{
  "num_hidden_layers": 26,
  "num_key_value_heads": 5,
  "head_dim": 64,
  "intermediate_size": 896,
  "norm_eps": 1e-06,
  "positions": "learned",
  "qk_norm": false,
  "learning_rate": 0.00361,
  "max_grad_norm": 1.0,
  "schedule": "wsd",
  "decay_shape": "sqrt",
  "batch_tokens": 131072,
  "dataset": "wikipedia_en"
}
Each number is 128 + 32 x the weight over the matrix's rms, rounded and kept within 0 to 255. Layers, rows and columns count from 0. Numbers have three digits each.

# layer 6 MLP up, 896x224, rms 0.09, rows 254-349, columns 32-63
102075154122065168180118146091080152134099096106153145151149099125121148110134170150118112114118
065205103174173134166122170171110152127119119090133079128164154091071133096120103111137149135105
115189091115175167168083121167186075111124134148135166103094125099124104144127121128160140166121
102171172075103110141088123123155127122163105154100154062091102049167084096164149138081088165125
151154137097175118156149150086103122112098156115141117127095159108174141156091117159167117123099
151098142161089120072131168128131130095110136134200146108113157161156116086111144138124096165157
132160136172086138202142123083172196141116130074196156141097143154094114112145095110177143111129
131094101154086137094142124134187140095162103138128127083138119076127128129127173127102114116165
142148119189104119161116078146075120078113108128047117149097122142110163101118120122108122151087
144150082141118118096175145113149125178089120137167101126163126111107211078110095171157106176116
093170087114172153117154123078098101129146133111118120169141162093058205104147152101092185143058
145137123094164111201193093150153127148187098136112149186123157117136146140187124082122144140139
179146149087110146179132203179139099155174176158046168141164091184106112076100113139190126081140
139210065108178099109171158098104121140138119132155082128107123137111160153146107154069105091165
089173101127123101109138097084109115074200105153127072124167110122124089076111133107187124138157
117085099127122137138096089150082104186083074092186131097096120101134108117172157146136099145107
081104152143154121112095143129167098171110150076088135125150135089152105122156085119151055107062
103133125117087116126101066057178124123078130099142164127153108111153155141125135132100132174166
167105122113175129110100087150127121119121173058091124153149133128089164129145156124146122095105
129072136120093141115124135178080148164154142129090084081190148147135197169116099164146132062130
129191154139105112141144221115151137123156210110146123107112143125156173128088099108138064168109
202118127122148079126152115148149118159132059108133152120071152122184134138100151138101135127181
092081177096132160082107081067134162098102115091145145108151103124131135111143106164101060070128
198058100140150133137147100125170170135157139142141061143157125154155162139092142113081118126133
089183128075047138112124140069197065151110140137059214080105151181139150107096144160061093080145
128108153109097123105169128124189167045123109053186126086130092176084139143212113128131095117165
120079120181127129177051151073062165120200129112151125141145090195120142129068138116121112130137
222165096183148142102115072121135157101117136092098117135089112129129128142137124172157095134124
128113133110164148129154151142143175093074160136150141125199164115173103127092145090104087122173
134140163123097138158116128126148157124099102047137111094187120155154077123124174090118188069148
110102132162109099174117119128120107160125164124098114128056119171166162145140108075108100203149
092145137110158102091086155133113119142183140114152147182097136118155131123115161139148128135118
126101075160168146183085140104127174095084103132119095078174108102150164134147140133119140138086
164149114115122172112098119101136092131145076167067057112115138129098190120150149072121123178174
195144177125103093098102109016101146117141195128089149147151102119091150140152118163123087105097
177126111153118163141145116072134141192072196107119124151137118144136169087100093132170126092091
160064131134170111151132155159227129132063116158153144109107181114123156119143154128058151154164
105173119171175092094158095102108189111097203150143131103137065111097146084189118119092084139131
141157088099117117139163149129098100108146120091111137146103161089097097084177165181135114157146
175153129157104149128138065162145115102139167108164141124120087099180186142100135086095192145137
146126134106179170132157136136123094168115159186113153109167156113133149136122136123122120114066
143131059145136147165133096125134089113130107090092105122119075160119180139126090071119153142165
088169134155095156118097122142091054130168090149151101156130174136161118138119076134138133129170
096086079129183168116181188112091120124151126108122112069130140113172160147081154131113150119132
114175166068182119138148069143171111116121087048145044119168111174155102148116183152139083108176
097117084029133086109092093159127148144077116149137223089174172157085051144069154132114108108115
197102207149130175211125133117130156139133126144129173089135175199079111052080145111145130176159
129100144149099123133122119167112133101127125128099134114150109129063101118086166152092120085156
151109038187145098119118169142129117146128149158089127122096098162092134177131189129065150132175
145118118090123082140102136163150126096117089128125076141118147146125101109148113133081106127136
127162130125160093153163123133142193118095125128156090168157088161153119114151150136162137121136
100144112110176156089101112115142147084124106141160157118096136175124132111159131168111147195168
129162083136097135145109103139143180114140119065074137063184129127129150176127188059098112155141
129153147178190121124099074110124105134099106144135158139141142156143119196092097110182064153147
146098150125124116139172161090142168139091177119102138107194093128071143136116147114150131084143
145115142110150172092053166155188132105058178112129163168160151075135079116094186167114142115148
088147133097149139093130109137091135069117116106143152109169121139089162122183078111134126101145
149152144182173136097100102099169113138107072205097164091114162145168092084138138120215189127158
181074132147131093168106139100118106167091144169136170139133116111120116120130096128109066112139
140124212167154063135063145118142155061225114174093119104117127193118139071103099127097074127074
096122186097127146187120141133122172120157074143129084120109070142123124104110155161170128052136
163142118112102135129158148127137116165156103099144131078084112133139148092112114109093117089096
153126123172150125107124136173118119124115133116117159151115126124120122112114143104148098161146
199143134112088126159155227101137108096086125114128158163160120215104140126069110156099131080109
095155158149106161108101158144164127159154078135108151119066117109120079114090174177113161114110
132126187089132181098123088136123142106163128139138168191110128140135080141115092202195143147134
144097108134123066088161183059158122107153048076132103093080184125088111067127097101138100130170
103111143156092175123102112097155163131130070078124163151137179149108119165137089155087132161142
124150104157106121170152160047097138111087109150108109094107092118074128125122129190125117078124
184093184160107128122132123110158129117129175078164107138135088107192058154191175191053083129135
107094123088135105173129134126169130150153126131097087149102085080128153124160114135161045110177
127087118161104145154134096131103155140122167110125108113146116106108086150115135115106140166079
108181084065112122112124153116123102111186183094091151112128071153080146137113143179120147094128
105152130112124095139089142122151152096147157175074107075104176149133173154152055143146093108136
186125097131134133083066183093141137156092155153105180113093121090099126105099131114083135181150
112145057106113122166158128195143169116098084124173127133104192109111084068129137128131144061142
100153165175128094075095122122133056168098114139125133093151079194141137137095139151172120097092
126119063106097157096126132083166115149123116089142150132163130122128108200134166097089094108161
110158129112116141090111140160174120137115108090115076111186130191122138119055108064192094078116
154086155154133101113142100079131208131091135107123145129100125138154177117103147114079063110087
143145125085148170082160106112141137123149144130114104095156144180119193121083128183129088092084
103104135029051112133139061139143134149112127138100158087122148095120128135086155108243103094141
107145135079159132145099144097147096157145145120113107087138091110127114129093102160074177132142
155091135109131127084141078112144096078157170090147112143095140113163128135123073115098117128143
163119113130084115162140128137086121097081047177111179170137131136160127150098097080142109099114
137175158146119212137120155077075124134167114150132131145127100166145064151198130155122118183112
089106156076099179134079133074108117175160132130126152072144135126137127134182087112171197159124
106094118119097121202171130169161164183112136139090076137117143193119107096101141128137158097162
111071134171108136095129158122084169125165124161141129135086124127133124107103072058150122160131
050122127100136093181168124025139123082101109113054127112090072170115158125119184101127174125120
145147119096081173177141136199103128200116141125145138125088096120138174095131056134074101103185
089110125044151089127077098161170144177129191123212098136140110116137152068083096152152113173108
150109163102168168116139077070167147148141111110163132138181106113135094130138168157102119156124
124122059124196163110183131099167160079110108104133161097179074151083127124164168178145136118104
157127149117116118157214064143116118142108151148106152060158134209089153090157122092127073117163
096023154113105128133106093123118158129073154133152136082135107112085151091088122156097079110127
# layer 6 MLP down (transposed), 896x224, rms 0.164, rows 254-349, columns 32-63
109111148146148127144138133141115134170119113157128109121097197143180096114087077109106116149147
193088145109082157116158077058104088163151154141128145098077121148159154189133171104120105165126
170116129123165045182107112102129134157147140081142157119144126114132118168098149141118197165185
102117173182137126110115114150107101143143154076148061158143132143078107149152109137164174053131
160141135136103147101079151157155168187138141135108126094120138168121116117106135113094140118126
163106147107111097081148089095173111119170128128132094096113108151046147144142117108182154132115
172098215165165133090182166148127066112181127100163157084059194145113105138097198134104172164167
132174159164164098138139124125078157158114101078142108123156107070115081118113181098135076162125
174102114142109119146057198067069133204118112120098085131121130120076082147181141117153124181111
069187118163167170017128107107201123130162059166129133084102086135105113093054083090115103106141
021122134129106144082112214024158093186121084143115112127138189112084117128120075089133173132166
089147103110138159057078119125102156121108122158110116132098096151093131154082121135107129140114
079162121136100121123174109058136171163138116128165039155064121121184089162119155125179139137064
126119121176098145169119153095159129114149181124073153143116161090088115117088072072122122183155
084121125161118091112172134137114094109150159129085126109170188091077126143131164099157172094139
103127148091140165090120103100142166148147138124102133116129157092134143090166113134103146087128
138128034171055153141206161118153174157117096151147135073126182098099145063103108058145192144162
118137177162179152186176135175081124094098139119137133181122148103095130140112116122109072147138
133141096135107150157164166092140131120124107092134124142143136123133071069103104155136161127141
139106121115129132079113182142103139054147066139125166173141123083137102148150135117144131102113
104070125101139134115131108172144076116090077150110122172144111108078084142154126142105168144153
123164149107121171132125095124127119088070184171139163142158119128129101128119175135118093156084
173163121137113111203123134155133180115084159183067106109163134155135134144136160137185165136191
143181144103084155178123130126137089135127151122209150199135149094126100123141104123182149132114
145154096154095077093123080133084176152172165136115164109121136110177111141102130153144149111154
103160142113131102137148125108147105115114141172125148151111116063110155121105131167157103121081
186171145033096104080091106140147139148112112133166090100110105080130080123146116083150075155150
122139143102123141119110120118139137089129150170148165133167128141121134156107108120119138108107
153117147124128106166138181072104121123208146117120150101134138132164110089115106202144103151103
107133132096171168167177129119133120131123154107172116092092136129140136120111099095151109082108
117072149161095129153143143106135121106126155141154107119106139108108141125166122133156112188190
173176088080187154094119176116104142168144130142127140139104093157103108142098071102152132084157
149123077074125109138121089142124143081144167092133193136144152146128182137087154114073047105120
067103133182123185143084137159182076120081124145145114083117136111133163105162150177125149145186
137116097165142180098166157128162162109108173101100138070118131062161137168162122069116138151091
125105098149106125077121080170146157088123044147136110134162158126077103130134143111188145113172
099128091114096139195152128149128138108112119121125155142119150146092091109125128119160122098161
153145159120106148116143180128159100191107110156116120091161111205165154105081109128154130142081
112105144120124125154100057161102121113162101153110124142114140146113168098115107094137145111134
155131106127149129113171114083156086166127148181110172115078186115086091077131084118169104112085
126108135098136090194112099133143161173075093114132073111111107146084071154136112113123128177088
157151172096143154131161132107104117113095111144102069094139175072076114166143153182105121176093
167083110067171173115164161098125186106116144147158109166128121164129175169128197112086107085131
195151122065140113167112177159165111106106136144129133113070116107137108149093126106096125092190
149124144095087176099077124121123089128150127152139122225113088071115143194118100197130102101126
130130136143106144084093140065142170099143107107114035105096072090138161147136091090154164158147
090124094127174142099149135137170144141158113139120160085177130124140184182109149155140129140135
132115076101138149130111159124153083132083086131101096117101162113112139152174125166115126081057
091091092115168043086172103102115153104142123128198108080095100064140164102173076193128070098170
132112110147128135142157135103108133141145140119151153105116099121123174128109128119161169126126
134128102109163138111123124174117083137143124210198171120117160157145178050133055144159087119124
133092146117132097136129113115125121141141182104106107104117109115163101122102106163125151096090
101127137143143113149156193102118122100078139104128145178153134145073169154116170172158150145092
088125083128131097129193170142142118131142097151096133062106127110126115087171138108061117134138
187101113082104128180158102165143138162048116105093148146110131112189154185091174117163084095118
182087045187103144115145104108143124183146134086085088133146172115117101077196200105138130168121
155129172159088127173127093146165122137107117059156113123118164125169077096120137129101145117093
131112119078100087161142067176113129130121182117117207112110129180128105110161073116104156087102
175103128157109119081127139138150106089169134114161062142142178093143139164139105139093130136172
070092144177071165147202117166230121064173128128149095095151161131179172168132178121093090144126
101131096108051159137148128148130169173090148171120073112151186081107114143178145110100157157173
138147165177113142149121107154135139131141131197148157133171096114149105128091135115164151166108
089155170093166149105088139121163136125161107102139124065149123094036068082107114148113123098161
113133079145136189121114078130090175162061108171122076077125078108098115116131126075145101146171
078104084073056168144065154128114131145131113078097165088079159102153070172062169137133167195089
183110084234169113123186159117122126100079151161117099099150108073197110123122110140096096150123
111142160144094118132160104075139109143112168147187111123106113144155182149159129095127148128102
155138120107131128160129137155111116072102117184144131161150102135159121127142150124127075154128
155142116144210136153045167155171121192114078079196184151074131122155094123118118118142129116118
113159112064136145162096163134109135146191080131142145212142103140130166154092154138110157126093
138113139131172186100156145158121121109132150186141137180103173182139091107128109111136123134127
141120138083092152096127099138124092109113151107153110109064155161146122142107124134149098100144
104150112142155151080118099051182118132077175120099145077143135135180112118069107098214084169180
137150133172147109182175133129151114118135147129134134152147106104134150168140079147089188186142
141089149127089123176107132167102133118093123077083065132128114120131178154171159129108136066154
145099142135128115116113145140168104126106120071075150114146095084174111163137119060166115128177
107168105125138103208112065108154188107106164107113158104136157097109188125167126125129185138116
112140182193092138095169102095133110085164078170194132161092127123104092099093126111151168128094
152111076146140145100125128122083119163106197091081183130131141159079121118113168149142125115046
144146108164132142146147218085151160158136071169104120130105097088154161172121123142162145127114
126115091122173048128101125127074098149167112114153168147080092078125096116137110077168062130048
150143154113210163131141096117096116134174152121124135106123104132112184111133105206108117112123
161091102059109137084175121102133179133104079102138131081109154130095128054158120045122149128121
179094148112133129115108134098110100104121143081112179140168168099114117136178106137142160149131
104123160157127116070118132066163136079124115129141077178133172121137144141145174028180139160133
083109103128166102186168091131163109124105129159140136115160098086162148151104122140121163097175
127146143111126134124102132165106101089079077110133141142116167123134113133105173120118133124084
172113130065174133102184145130139092113056106089177127179096165162143137110123108119084106153154
117111179094131127123078109138131097134103080028165140154121165101103176112148175168154098083140
202112086120102164139064151178122078188131079142106180129147131121141072116160133157140071098134
123170142140126109100137197190165055132100109128104106129115136121116139094131158144177119127120
104149153121174141206139165154189106079044143183123091165129146122084138120163172105144155094183
143101130145088099089141192138173099144116123149094160068108143108112175122129111153107115154091
085117134152171174140141105159180123126146092148129158196164120109127131092146094129117098136159
108111104105113183139073130171126135133146159139160126158160146091098130153149068157116198138130
138139125111182114152109138096118127206167184109116081158122134098141151141183181184159123131149